config.toml
num_hidden_layers = 10
num_attention_heads = 6
vocab_size = 8192
positions = "rope"
parallel_block = false
init = "normal"
init_std_down = 0.0
optimizer = "muon_variant"
decay_fraction = 0.854
decay_shape = "linear"
max_seq_len = 384
max_steps = 4542
dataset = "wikipedia_en"
Each number is 500 + 50 x the weight over the matrix's rms, rounded and kept within 0 to 999. Layers, rows and columns count from 0. Numbers have three digits each.

# layer 2 MLP up, 3072x768, rms 0.0924, rows 1590-2000, columns 736-767
472460438531555592521493458497408429430524519533457558457523554443469514572534488525511576554441
456526517472515503517513470484480548387472437531475551559488396473441553462471528467495485425499
585473445509564548451568536466472445448481531507408567498443451516490420514481451433494425538478
500475511532514383494448518480436544567503400500556512505382496535453546500492460387511490525583
556465595335494569519579459486350556532596469511474474511582574599581515655547580537464550542503
443489523474610601536523508552430488516466473406488495478485440470492448562549524596458546540553
515469614593459483407550470567482591479519546452449533518523471429512459472585479593494512536435
484500502534492474507521556575549526378498551549615492412496530471535373453520545488457532546474
527549507537550498600539488444446500488457430444667383401445576500474564464512507493387462495562
436498441498534437567497520516397495530507471497503438444496565477469398392435474436417531593518
359487512522502502447470486453468456487512493509471558472613522462520554553560545532501579555399
465457544575400486486557505530419491457527464450543456475429487450567618457472497542468427453493
494532548623405510433489548545528491543508493604456433563610448443369511545531492582554478498475
474441455458436552574502561396480501459533557489405557506537391426511515541560423459528453517506
499449502587397530516474477480530441436453600539580444504512507413462507512542578471551503439469
593502491577515430468409582431543520443598544478500517529556538469517493499499519502444442492459
481471519446418526523555418474507530571456439543460478604519537527591452535456534491568533547509
477457482504504517474472560458497484582510515525476571518543484475460517454441573495515542528447
469576491424437457538489587557458535490553554568529469487464464522500511525490529577497448519520
469487468469517497498508510423448430543581398452474460563477536501468429438512529621531533471510
533448551516456541558507472485497475547479585510443486488547536477412598470517532403613514621538
442518464439461502534461503427467525511507525532477495480542532422525588455527526446420482505557
491454508489532494465548521509422569538505497539472506527504520517565522541575506541512508441549
503531491530445550478603526519489556470493381446490597441605612511566487419542529563530494489511
492466571461419425506454506515472492562516505493441485522436567459417473465461491470459475532458
573486409405601360491510445452474485529498638389497553534494486514577557417480489536530493478397
459585442523542527498439479479487490598454421444512468488530438522474544497558584471535445535517
489550477499465500447516527477543483553450508521460575480510494474492485484503424593497503528491
504546594547533506409527504546466469477467472534447469497443547422492426457459468517575520482498
551458497548498382508506445485507471583618551481464592481481483523500525537584478475482428467502
477537474473562583554555481395441433548513456453483437504501522561517570470441460460382503600482
382475438447558544608468485545434495498498556473481450519471541538479455452550474492505496479553
453542471472480457474510446430416474511576502407511503450458556549435517494460369480506453422669
547622496480401479505499587507480540458440545508546554471473425441463482612486513521558587355589
535517591420550458518514509679561489532451554579470585509505623620544469588564590621511499485363
576402580532545510572433428438556505444468364492455487580454557525517570569493535468524488485480
424558464506511448528500455626507518407529520598386492532510561554535387467512549514480482530484
422438473440496492531518542506540468472493528521452566461456549544466451483461537551448584573583
520531411520503405524461536557481511467506469514371514440487512542474458459438499516594513411510
498458416526626558508481442533467462506474511514525490414469557500528417584566498444434525522539
544520478469470554533456529462576503525477475439571536525470487440485418542502518482502517511500
472507508572465598485489504434518444506471499480457482520490422526514550502445526495468540549497
553505575418607521565497502491462510521462573476497576497460514553577477493581520484568492534454
515588558465539499461464469475535578623488540436503492562571585497477432547508583613420490443438
539395479501586497519486482579479529507496473529483536475445534460473442530553451504497524470506
538492528512516469479538692531482538424487500581488372507522562453523485537452540518509441467455
491535474459480473477511424500538491504453437606540515526484553433564489495497528551515439416555
522462500498539490474522565524595495410549446555405511537502497584492471557554429439512474506443
452458456538510500511510437595576420477414519625556504488494470541549541479607535411381525498510
437566594520514409561452449537488526488521498452457457506485531449487576581492523463500493448598
437447519503445456506471560448520439416561435540428492554544488420475459591570530407461420555476
481469519501429467477500562518569497455480451522472485452490534489487633429503446533465510516534
582529538475501415483489455477503615491476480483503524547477489591474574546461580478480449558505
514530459432512530471497572544590590566444520523473555434506557592578520527507601391470512467551
624450520455517488470504417406520591448508547513503457512445435410533524361520546503395476470481
365499521542526474477540572527531383556450447409527532540430493496482536485461516537442470475476
535497502509538608482560471534539433483536441492490537450477481483501518515534558419507458465465
491517528532463510453454561467518524440526489564522485457451425553488514443487474479495497540452
488415532527550509542444466516467482466446570499552569393549433510502454468477563458427482548577
455520565441534502468470491488508478574514473469497499490499514595572553529439592519427496513495
471493505491485544532382536458515511606583422584452440505414584499517516465528478501577445459501
495506485556384532477505536505559562529462523413440474411535496445561432512513455501529512551552
395469437469447451572465583474641513661537432422540542563524441438506436434452495551498472524512
481470467495508485546527504600512481587554535414463539513476435510481585570423514465497506482517
450407471492471458445502555473575525534500480500541470597499496477505594370527465454499468549446
456468523587599435488481411532461509532472449490451433450510663545497478502539444496440497462481
483516532435554576545491485478482538519514532486483550498489491462432490464498346462438575533498
584525427507427423542512421346452566509481577478583510600449511430520506523563573466498577536495
467503530452470473605481594417425436515458494571512474567507515545522495464514507521539578460575
534480455496527554494567557477440483475461453590447587530517460597472528528510541451416517538510
548519540492413496537575488506464516456448526556514488502563505509576514505535471532519533549550
511555495551496491552461496493555522564477449498379525482521460522474514521557556568486602590500
554518380487602478538511476559545464431446462493497510537454481462489516468476452580562562424545
546497556311454485444551475478497455466477538503526582552511509502474489524524452440518489438489
531414560474473466477454485502490422483400538483453474496470477513444534536514493531461475473473
522548521471460592663508533414420499519451374578462470469507526437495572489542513350623526492529
606537481543516444540475466556479533484479415457593429493392499398550476447545619532509446480450
502584494511592498382624489529596449455434487502402443476494535483471560436553544544482493575509
484505434502503583518538529578579501520514472519577440529476490544518477493506522477576413471458
416531473463488435513518545492457452474455431460420497438436558509501439499504507539495549579539
528498525550473366563463524445552476521400511575497487412514483467473551528506522497391523612602
489617543442414531492433598488398460486537500487537496475470654529511525553501587429478534564460
517519575431516462464372557550566412505500514508479548505582477513514424458528404553515561558523
586541509461465502567500479506436475578571518511624489538523468533506450457378461436560388521477
446461508497490465534458556497456509499567434457550502447497510456534490488449542511493400574524
534468482480551561511469506508515590502472494469520543515456451510475455535571499472405550536466
489497514483516457457540459503438525538409437523478472512509556429536495537450526411488531482419
505397462494420516531518451466471545468544611420489535386467498497482503424494488439486467337511
536547436491461490532478450543492483528537467527485541424479422464513493461549541461514403507464
497550524488532487342447466536490477510469556606561520478542519504477529440503498472531543483439
532455501469436453480523506519502526459469518456566520535559466564484554408497445531500497515445
484488519469418461445471443466547484422538508479441495545590569444533503469460512613487447563406
490536538566525544541528501566546483580455430537599437531488467506529518490474520545470564490558
566564470504567602509383496563511488504562505462447515550523526489538541535469550544524517463523
499518538454521517485614477549487503542425528550501449472456584516459449465555532484508450522483
422532419533561448469482553545573553503518481499550459553483515523527582503418436546442489565544
426520535460402501516488504534492386436526479425605501571482451477475593491565463510581569620615
467485517512496496507671572442411520534430516520519510616396507466463476511551404472522492496589
489481528552523449462476538523498551535600502501474503399475528525476510540551450510462564541555
570530460551546492473441492541545540526483489478430453509562426452450339443444522352541458519530
511497525496587451572536507476485533517536460363489520519514506496446480452450547583470472502469
503396467538524534516481532486456472506500426498529493580498578555482497562507550543517621508475
457512497457584469439516486468532518467515509550451518575433532471458604423462404478521435491495
480442523524478478496568395451455442517525391516573466481515443362467538525524494445497629621565
405530481567439521403535487467591413454479526514452502517591556499521443469534456478441490463576
518417470426531557508469574493579538479535543485386568562491482407475532498463463557429408453448
542417403475467556431448457541633572571516491444443519590531547445481550431408552487458486480526
503492488532547504633538513564445503547469556531556472494453488417541450432528481500490503512531
453550528464453526568492492471460447568502435527592513483529499452449499522494423523537510354532
462606478497517509416546565500584474532512414611540564452368544532494587457558449492635425479573
528507466455387478514534488597563568462491482540409521398468538447523576440544504594595495524454
475467443547493482485490485518470543562402447570483481579437475578478524417530623354486439551503
533469489463551594498526522505537396510496548593481507515494613540405498493511436508435453455507
432507496573386527613581474497506469498421495441541541514495485471519581499456489544574544542449
532520529489583507508565497432403416416521501491483474606416471529491460530513484406496445425494
445517556460522477417498522522432449558472522564490465470501529435440535517466421480521499582492
589518438587490533521507557400557434508405460472520444537451430539468488452538498494460513508491
534537503504510545532494458505504581510494499405421499530433516472491395484528562447467469409540
507484619608422484398571484503516451501458569489459459563505527538535565491508503560502464475476
477469440511488484457460532513530516527437538421481458595510480566500480482509578527457531487450
593488533537440497463519485499440468526471456560563503509506458503455438501480469537515533556585
546443454453490507597544488519440453495554536465422530553463522582466549433541549492487489489480
466409466536511488533526470514569464422523477516504468535511530375416414542409488521425529498537
523418535458497529441436486497536442455430463474565453528530512495447527456468486521514462454421
490543447487478468517449424471440456556537529546426478550498403523556414446536565517430508572503
408519532516474541588501465462425540451500476486442615540452491448529570494565556536525513481507
488438387473491474427530534468441545456541384465551509453447564534516545514464604448498476519600
453487541543523534527443455546501509454529421551476596468479504470535558528557486545533427530462
540562513500510556516545513436570536423526509551593573522527558533522600492573539514427507486426
448499539451502553461514529603483463445504400457472555503489424468648464469466604573485503499512
469503521446454496586572425504590503483559460529455561524425561454605521544536478525420498473496
559561601516588568437535481537501532548485421545596549473487505565435415458484478527463525632564
493573634503540510549504621461547508526417481481476501531571448519481565548533472497481601527607
530551537487491509492511431493490506466521618525453406441459509519441484457482542413590523538553
557479468453388560436606525493466476486476520438438532400487473414523428515480453501518562533501
410465408479584512482450365425502499443521452578555525625459435507627577476506548431465470465542
469452516465515564518521449494543527498547559507403534483528498454489533515431486494408593535482
509507529503442514418490508544435480466500515444435502514541588543386560444475489525527509487489
630474440472568487434498560428530621452628518580498579445495461553572435624430604411513466424519
508590425508576508464438490475519545506548368477517543544484600496542532555608483476519474451512
495397503474577450576460475585516485550557510421490564548479522467477418438614485423417503574479
532552566498527491543543528457516503476515427501474468472510453427558500566382510441516601491450
458521611510430532466519390491386505510565434517458481591489551521431526494530499414523516508434
572559450494395488466515373537527553475474568379614558594545584489495530588507411515527533592510
465487483496593468404464460468438492513462458453567498489501559505542506434446537448477566520492
545490520481460513527538510583372434522490540517498547537499533523538522439459472506506577519531
484535600521456473516551434433487426455434471457546478417405524557516484515454452480484502517504
563529417588496492498521533565465563450525474464456525440543524512522517488441479563513472482493
565571527521622426521473560544457462573513436560466529527534538517491558564506583524524351471496
488560536510526512488527397492564429536556409522479467522505556639547509534476592533510500521511
499456468515432547527447499538568458453399505472447553537524440535510492475559469542569512539456
539539489496487635521483436462468513497488449522419534480449482479543490421463441476476472447533
402484504528515450451379514472493454452503439484549360393535528525406479403488592622557590472467
442451491463452580556467502551465542508427587492506444472489411455498534504473449469611534545575
456511496432561482461506505473513550590486505515430626467466426472468565486556457473552497514555
459553517512550468486503536493529494433572523544518517556493391503515486503444437399584518581578
468381499422496454533520566460462474543462411500393532521466568538480575617535513530478498560533
433516459509460537509540558508583534496503459442518473463503389528464533485527512597441495457416
488571487522509465517486550456560499486435483541496521439517503520500482562442577347541499493462
541540485511490502454573563440536506447430574461528462476429574462537560468539434410488470495574
435564433515501488556504498561520499410634489561450455501549449558455573563530489370466499507481
556467535616571495548541534473451583499457493531437481462540478522457540509459490523439382468502
467437446497457479506443578453515560476520501456507573519505480468524502483501602477453450447510
522529498485504399507469466489551532457440487407528481465403503506482420474440549543449344439573
580541498547457444485510423546518443535480487610470511537451551434480521468590548460493372542467
466463490371475549571509500581527559502461508462464434525479526439512497572462504506472505436467
517518446458513436567508457528516542402411509548467533494512463479526502572519440441543412483523
510470570446486398417497518468415476558577493514455548428471620482444498527444506511612446509536
497407548411497474575440484456518458524560522530460434444372512517533481483492484515444628498549
616508512522397485476577474489469447530526492433469502521471484525530550498539477583421494563521
409530503452527492470552532464511446523425530518419545564458461437452580549526589386512517509492
519506530492468562367561421578475530575429617451458486480393479543477529431562466475614587593449
565534582467490423514504476537450406586488544417463499528421414536457531570546502491560519482491
526472470490454555455538478534446504486443446430513522480389503466438484464422551510541397507500
535441444491489554412515541535478507495540530523552567475476530479494543537488549561455541544425
572534416536536542540452435556511495494476613501560585428515477504477472442525481562400465450521
477440504496615496462554534621540475512554452531586571407516539442477550512460496425582602513506
455504542484470463532546442468474440568425450521501519545430622476464567428570376460429515544513
487441478588461505505449461565556498512583419457476479477455475512504429425492449460447417631541
572509583473444478525498540473475479443558559538504420376490541535513557524457409505441525473454
403540489428436523481438449558524462423509429530533475450419481501499507519422460487526495516480
571469525418600497457543503428450597404498541572512486447568394508592419386535455479548574457611
584508473552545548519571597588447532499496404413489445491456501450594493521450570520512448475486
421473485516521463545507504480554474459522424515545568515488477483589609529447577530535477421466
472541450452554466463451528576561514569427481516619484456551546469548437517584501474509453459478
546494489578503532471570546504563459494472435548510493491459513494628480490520466517548494471512
509424513415547522460529389507502429515495497517542515502509472434519513469519445538461455562514
554554492462437499581467377520474502491486467477533516470527537494465432548499563604600527610494
495502411423471527618477470507429486523473598580502458486505436494530456521420572466501534541520
491460478528501524520502583555495513541504455612472461480474452462452475567433508547495510555537
466558442422397498437525455529412553518616512400398433394506496555542528488531456469465500454564
518519460474449519465493386530508548472517475512520438428529465524381443567465454540450436497545
522493534554453511484499458464397595504506424519442356499500401361537534554436458521545499549520
477558522493563564558488573489495505484590507531440562607467456485443523505446555560506452478465
513488456476465464494472485556422405372500496488488448588563516586499478451383533513509497431448
543563561509525524408399511568536437434543447450589558549509396497450467458425514414494455605509
515489482488568458479510485546489472536521488509458455547529529486475453438467486400462561505456
552461506516525510676473538535454472441498405600543510548558421521461447483483468476507442495472
434515635526600519509462500485565535443541529480432547543431554541409506553495576488419546486450
526528539529499550436454482451440509501502440412517430480350540518449579597444503477481395564485
468514510511506506505394442396536490440494499562455522499507506417496491418513482516557494539522
493500507543518495506501562357483469491495506591482489547600488503491516540571499514557500597454
640509540553535473430398557533501565537597488493468515569423551513495493452553511532463514486479
557479499552551468523465548481465487471500520542484427537469561446483461463518524554482422519467
475509506562472558465462463491416567493421468534425535431476480443473617513446562505463500523561
660428509459513418480544542469446557507509542439523566539537492460580563473503562490430519564552
467488528478505553538572489589388463437537436522558456573520461491534524508494447534485509452552
548460513495520569510475487521506546547397562434527520465483503470488494459563427465574571566514
499599469565511559522479468554439526469417544583523531434457497488413524500513573450539482557488
592504536523454452575555458534439445527489517490491545531504536543580543454498489510474544478506
576503514460559532501519479480595477633539432546371513550488593444505472455444497482460529497485
512510487494483481582454497614457497605591480465490504383451559496499454566550505487672538491528
391546548496483487470446555390498544498536532527514526546533539467510469561538585494497450643527
501429500485446525579498469505454417428462421411454488453493500505468453473498537573502439487562
528534424525647474528498512453420478487461471544514511536491582383448479440450564553529597471484
459554530510519555519568449490535475516495531521432497408609456461562516465424519509448466509559
560386503491528415419503501604443498509567542452475486485545549468491489518541465555570418519508
533439407490484515519465467440487561432395391556555469516537418493532490519432461602513461515571
508504517391557499506486502543467473571511548435438529490512500506520522474484506523495464507495
420506475499547536487520437415509537537481460446506533562510561556520541481525467504398508582589
576482394482454464446542434491448400507495432470533544492507499539533558526584522469497497436497
462484494542526532564494532431488551476467472503520497546567392506442503463459555519394545445462
396518453549484541504538527484535416490519458520606531497523546438568504486536583559504513534427
453552532552412603454532610532553462494482471531547541554466513447478478432443484451429542523404
467447595509507440490529483555469475461523494533595543596499488547434562602450549458464434518571
583482468568523489470507511551572523534500553442458419416515513531454436545489515486555494552480
439521613513491647552456498493482465518525450506501526464619492385570500459428536490514516483468
564522515563505489528538541431581545512415538477479484439475524478506503548550545488497464459538
550550541464517501542602461523476553443465429513559453463497526472471583467479507537456528440511
544533487464444585461473517431492507563537393564485553490670512539357497492595513537471543482580
507545400514511462557564502536497474436557544549454478459509524512488459518525444498499481545575
452468526471526557504589481485446452476525580544518550578449493551514510530424432614452458607499
321515491451453502448493499566423507536537525520442546553565501447536496433450527487546493573447
493299475568544465437471597502548485462464514441498459469452575567370496529533500446417515481553
493528535558439464549493540457469422532517542478364477565475592487485483534495495421537495475517
434531528483485461482450544417448499488482568618481516451489444368483505566570510537501530409514
569472586483491445554456535507511483527541413450514580554423522471476472469579573457546462553534
503526531376533617464559497544427564499523614531545474525568513526552468459483502528436547523535
534531499600521575538478510461545569589521425448533501541465582472533516604510574485500463531574
371515426511525438447408559445381456388495589566465419414434492412461473462446353522543540530545
406552506493475533545599519474421481417524488469579442470500434506504470516586626516509550457541
518538475517444494617508568552428464524499482504541585545517530454553538473503504499499550414513
411473494516447460546495371529588490457477483559543511458560523444414486370461424567523457552520
440504516551458453554560476551596473561529478544434452519495409550424550531413499595534526538455
501527496495534604600547551565527503457502507509504464398517515504354506481540485525528459499542
432548479415472440455419420487459560552470413460584483557442512474466556564583597506487591513555
525551540449384523454575515551528548520504574553502456452473535454564431517433496578473562476445
447561501466477471617463479496483497623428542554491524502543399532533500539529480569506510402574
477461417450461520562464505605455543537515510473578493584438460470476577506495447394568425526539
485503504532562622531563471445515465485498515500461483498440477454511485455596493487499509464432
579550418450442522481563601537459534435467489466400431435474429418564484467375608518519501422477
539435566586560476605466477564475436481466376466574495490449570470521474540591534414446498527517
456441510481494533493550529378544413454372670465408549538435553526491515503486515445507501417557
555527456482564497419536441519518510529584521530537493461456487510455535519453537568524547419435
546545540538494544509461491457448599593536465485523476506474580547587453499527550529592420540485
497553515578458481478540501505517488469464525576501519331497477612608437510499531536572500482599
491427508492535498461518471493492567487507486512517517581552523570564509476506565369448566564440
501492463525667475444538536515443468588508509479509489450479444441509512542523387473484516560512
530535387452581543493438540455503519524532570384394498502506503394552523508461472535494438510576
508506542404502508481463495500558471494457535479523498494503542480445497443525517467535449482480
501481507467522402531500487513470580487440591545483568514481529456528520498499491391474499495577
422511479401540521516504455443490608533473466550500546473446550506427528537536537622405493493510
494536572509487447519546547460546523557546471477493542423413633461493493480481543405456414486487
507437440405481491582495641490561515480416533392503492521524512515565548475368586495536483523486
488570516574477522450431523455497453454531453570487563518520537451565487571488444601532508533499
391443574544561483528527485426497562554510504561469440516534561501490479521411508521530488503437
469579516482510572542499526564509474455513483452522529422489473497431512541463490600426582492583
544445491516447399539498552474520439482441533448536486477509520538475530526508490471513514586541
565469556583476539421579518579509441618473484445535424528447494508474431447568462525496495485522
475524461462494547562544423492545581501562512493496476490463545513526465561507473486454582488546
488486592510480461440499519521432472482536473510538480364460589463542450506504501480590546541520
540480451586518456557476518507532476569514520516503584511405575496537477412362390524505490515518
475486500450484543455444478444434489534522463508491474541493458486479445491476534437597530525602
474538581457503531368554488499611598443502473445438482520460492472551600463522472531559553432582
504527670464426411524499520581530485483550485494530549482504537431502413465432453506522567486485
563521502388506472533503420506379470594544581468487529546502551453484478434512498514465487444485
578552498542470518468551545464532501488523491485491555502450509493552465542540411571561490491473
471535566525495645539584532486561458535474444490529454517461517569429543554489434478552511573495
530498545472487522500572566505511581528499522501473485468520497541477538593627445490457468526525
481442572524540447525439468461435477441600526484441583389486524491472571533418483511546518455483
438525529476490496445526569551435512491481625471413473500524516540481622421551484495406495433517
575417447449508551419491544495460592475407492511496490492601502521513575479503535504480489434557
473416373487481586507472457565503462484479491445444573477495486528493565480488472497450476554513
550573539510454537478510524504488458464505530478506432464485473510536522453420522517487487517495
533504459484465546517556525503566440527514560503442562593468564532510541499495599416473461549371
405471471510456440483611485548454370579572465506495592525568541464442428451546586498529549476544
433498497471356499591541543352479518496497523525563477555554489570519472536462565451555503533498
425528502539543522443412470409512489492508421464513511496603522460457545511618578472564455442554
490515453485469480500524569498411544542546559517467582496487611442455534457505451503502493513446
548480416590440536503466575508501528545469474492622518465556487513502468418482569546461478511520
488513503478487542490537497463484481492413408466482438451530441491483489479584526400482486464579
405499511444541520577521442422574552429513563325625539441513537561529502470518438369485576476536
541412514467544479547602439540515544440504571517460522567441465511481474477479526575484488513555
554475456539519500471495522526386380491588519577558406478486583448461405563452565502527427518587
543542487533526411517534509490513452469498506435449447408510544438481505708441497437542422513444
536620458523457487483536489454551364416490541614596397525465469425536464462463515529586457503538
514510390556511504491478542601550458460475530522495555487543538479373531523639579510537454536522
471539529449472474486481556514501445534472518578462526537510475530539425565411530444535471534484
465541480431378518525507533540629547524377440463480514317502504521466519471465488444536479581543
571533481456425470570536522492511565510557474476473474430513472563546495512530545556473476437451
546516490522519545523477486434474394460563535530518450547541438571585439523503512544572484580532
470476617533469469533507491446447517558525512594475477477536546589461502463495412394569466522481
527477523422516484503576496468476505502532498484505512525582589593485530570471581381440392508427
401512541475406471432441487536462447531552642531392475490552500454504514518447473518563494542515
491545543480434533533421571568549532471523494456413581431535518403486494577569477496461508490510
435519524602430509571523516591458450460455600571392526403465618533512562504563553549509516455550
451462523440470430493549494499451588473417420506490423502508511445462437499539448520482541450566
518501563555516597505589581461512504569460606447589440450457521525390447457474463468393505507453
538656452540519437345509444460390451473504448530444539493512490520371407430500414532549487420493
505553447458500459577567557492575592537531548608433522542517512511522409399439493421564511515565
447488545414474534497633481429519466514510469501528591494543526467561520504470440455503490396575
528445511599530435474492537504514439536454481480412505474517563534522541546530473511526514545600
467534461495466563504519513486486481576510525500517523427555519454459461482462448472575477554514
538461580498409532519463499559418495546474454443543521499511516543415522530403476598440505482532
529578516538411518533470494411492475460374470502593555475561455502538528507544524453523507498447
510490582482462477435482468455452522483516377484443445476542456505460577447493462509573433504553
582486542485487416464617533407488534543482424558505475500531541525572433574527505541478461478520
577452470526511407535592448553450493488474482456531479540456522545522483482449539523563484595583
576503491466540441503456549543498543514507417521546453443524522579434454470530509477621531578530
520477551458504578411469442467494436495561466462445509450556561551514522451524435596447567468448
573571651563532383486528506555539432564568530477533442494482508497537383568548505540524446495441
406539495516495501479565514519385495466462409496568440444544448430513541624568503425467462569485
418452464544525546512492435481398453454591547503535448454492514541502523539469438496522443578398
414441458477446500461617447473479454513500377478508497591519520426486519459354536533546487404455
525408444563499497426560550509476517495468461472499460573552519455497466431527497481585460499485
512468598505492533503599573525527530489525477442509554477542468477519607375479457368505453535645
520435497611489503503521543509416519462598428600723561524461498522530503441526495508479490474539
518552509451493456534527497444543538536491448405477407483556533538437446493535469516503426419510
521414485500498378514514506583477529496444491436425450484569523482520489482570602516582506465525
478554525508542481496500452573499442392512562544417481515470477476497474477488561553416456448434
572488507518508462528507438575490485468553466506559502491450491527509460554464511432550636444581
531563487469548582457399490516551584506547526462514496569474458434546501541477429534486599557597
518483566423468544524511447561503550468476487470427488493446549478489597536540437517529373452514
478513532490468521574454458513538532486506425570539522436435470556494522495544545563438513567520
408569503429390504585560443452433470516408480466496534520467504486476449466547468526522482603467
541486421509450453477507508467412499438414516596508469510474536541520484501525470603545596519538
515482490499510462482476466478459462491496440477490598495485514592615567542548459505456471475471
578498572531588555550431531455475449505472523375515581461481507499425583537510444480514462489535
462586396522505457544499528529497456475547452488457454531535514553448567571450509469546529429520
438478574525507489481447463514546478501503453530451542494401455440432526461483516535502492538505
501504487419549511501453428525383503558519494432546444492464521482537531519462480499493464533520
510432478413534468475461535508468495493484496406563472445398491547522488522520595402491480616497
476572552468318518588515542483493412585568399502452445576540494573518575629509513518572474452546
435513512594448499476429528531568490414438443517493486469489520486519455463502564391448479523505
367410453387521539494510539494547487420496496444444515467502477514522498465490501484525431449487
400430438430535427463370393555443528480416447535462437556541550430462527589484544557526608368546
411433497473447451467521454488453526452524464517463475435505521454588513438460538598483481534441
544488526516477537440501533502442563493540461589466489472455579416564402416637424502463511540472
434569450495403559512610505541540444507585561546521468494503549503536561531502414384526432562480
514449535527546481609462459525544525553415459461521470461490448471491500607492424469477507557435
516465469474449444542502496520532567553529514494544495618504637402585467553501485482538442473516
470504507494519516413608461645468513480529491507527443516494434525504465497473504459509492484581
513479515424559472517491568569520607485445487524477512499551525506496495485569470583602549438496
526581485534491451506613435469443432520524506535530465474535645546489426488508437392483489501449
496419497493544547518540587533500594537483475470530518489528463499458544546541452544483410398462
586501512555479545563456462418569558470473496539532473417505577562509528590512490476525401400505
424461521509519550476540465522532502504513467476506402510556558469499533525506569457464476478529
479432450482470543470467511492522503537458519446517542494536515491478538443458593532479445494496
503496539533507457514516446409547477465500434517596530549500506505496497522543446472521479494593
533484421514580579548527570580562425465566500536421559393517489530297486510528530525513541509500
519437473522529550518486515550490516469491481429536492503489507553548523559537457434489545474473
513462623499449460566509484574515527496497484546611435408544435375415533483401560459432538527443
436528503480510413563472485474441551518487542505556548442445569486530411571470415501639377460485
497489480489479536517550537539505522470547513460415454456530477543630479519507551514519526485460
454515594436576480495444492514469470449510498402540544486438510445475435484497416476525482555498
604414431554483430517573521495564602438567445464546455455492431494557548504498476470516507501505
532534464509401427494453529540550469432482464543550470413556487486468552514469417414540488574515
527522431475406546602467575534578520505477422391515472476485445474479486486517473506458471518513
493472486535436428454476428500502441489514388471526506571458439495546578428480561466607448469540
447466559497428530441483452520446519568501503456572568483451496501449512521513550500465492582473
603443471514491471512448410485485520483570468442420551457460463416502487497499493526473484464498
503441497532428522475588469444472493556549487527418496471354492572422545482531461402520481527494
493528487481522436522548493459405491522463523458414541544500397422518530610511516528490582392492
528466490389520469539494543416504487545500551481478560518441466452486460448509451578465498518523
560473537523460535539456577477531514546578468504462493483472523419529479452487477507526510407504
474547433526503570518495546434417519553466512542464547542605519514483467548545416473475504525553
544448552487504556512481501522500426539477550528504510489468516541594447539475585417560513502585
539458534558525501430469580539511387479645437562509485573465462461516531461523538472409559503501
469573550485461456497511458544527482467447546485535521481502537471548485464482459533485465512474
441603431356601513447490437549549527545605523612445593485474416488500537560550498450538521588559
526548451421444405507493617461543582541416447542597461490470519450453499464433546435531492512616
554493520520477535410383491537475509445474490391530565479567515545506458401507525492512484590484
524566534523561575510528505512495598422513464560596512618526599440507547449556506565503494443490
515459499494487594514462478382482486500441539430471454546472484453432511531538465541435587541431
558522418507476593409507495480504466519548567431500495445442499469463531506548585553593444496496
536458520509425524496537540464500454533536531407460465527355480468592557551465527501429538535568
549524502450538535471486538523458485507419489448559482485418568480460454487554524490477496568414
387462502583562493476561553467475543403518412426527531441460454496471471501516387544464430468598
592421496591528471520503465431482493480546514540465516520466520487481448446503496616529461467513
515492461520502428501514396511517450455571456461547559530534528394502467552481489463517447534468
527539480444541516492591377418459444583524428544521441553516493496492486472484514527419449469463
490538455555505510527546503516505530448486525484497495550449472455506526516593460584387496517548
538501509474475504590552606549456440430514551511535615549517494496470429522500533498411391501467
388423553516564486593500590588551471407481535449417509521568516484560478418520504475452490455436
531494545495527494419445505445592531528498463518475580528496442524445605533434546496483530555504
529520515532490545488457506589533463467507408507475500586476461555520474510500529580513485595579
516601491557436454516455543599544540489474384549481501516435476411535540532481506514489367542492
541481523491463495547519570573494520492551510443418603517442520489521423513518564527461578501530
546528497411451421535469483506447526511452566396516567507463439496413559566561450492634477528546
562498467502511499497477466496543539490507453478496568448511548465531552462492462533470473432412
432562497486574486570527458482538489592540450456369562455448423464585444420472488526550505484500
556525559535490592522566519495515546487452517520480578509635461547463485514492520471510442513425
469575552577460538502494506452470539560518464563477457507446587536512452574522488401507429531598
575463530482420440425407417504496511440500506531549508514592470479530524624411517539571577430564
556500468557520562503490415557462510527509486505399409545537472492545511503508484519434447510567
487448588528549521480465442531520505438395517595477426509553535531517496533434564475512486504564
534568513474517463498482466523487440526452554548516459493452427396513526408469508492515527506570
549499486457428466448483491435512383459508568543527553542568449589536534449417574429546522535584
477514394506532509537511449574597481444425476552497450591583413544530467554555424484497540515575
512388537517462600526617554541507582469469428431494550517558498460393475544516421485543443575519
522481488466472525518528428544502512454425551581454571551476587492491452437482386443547523531460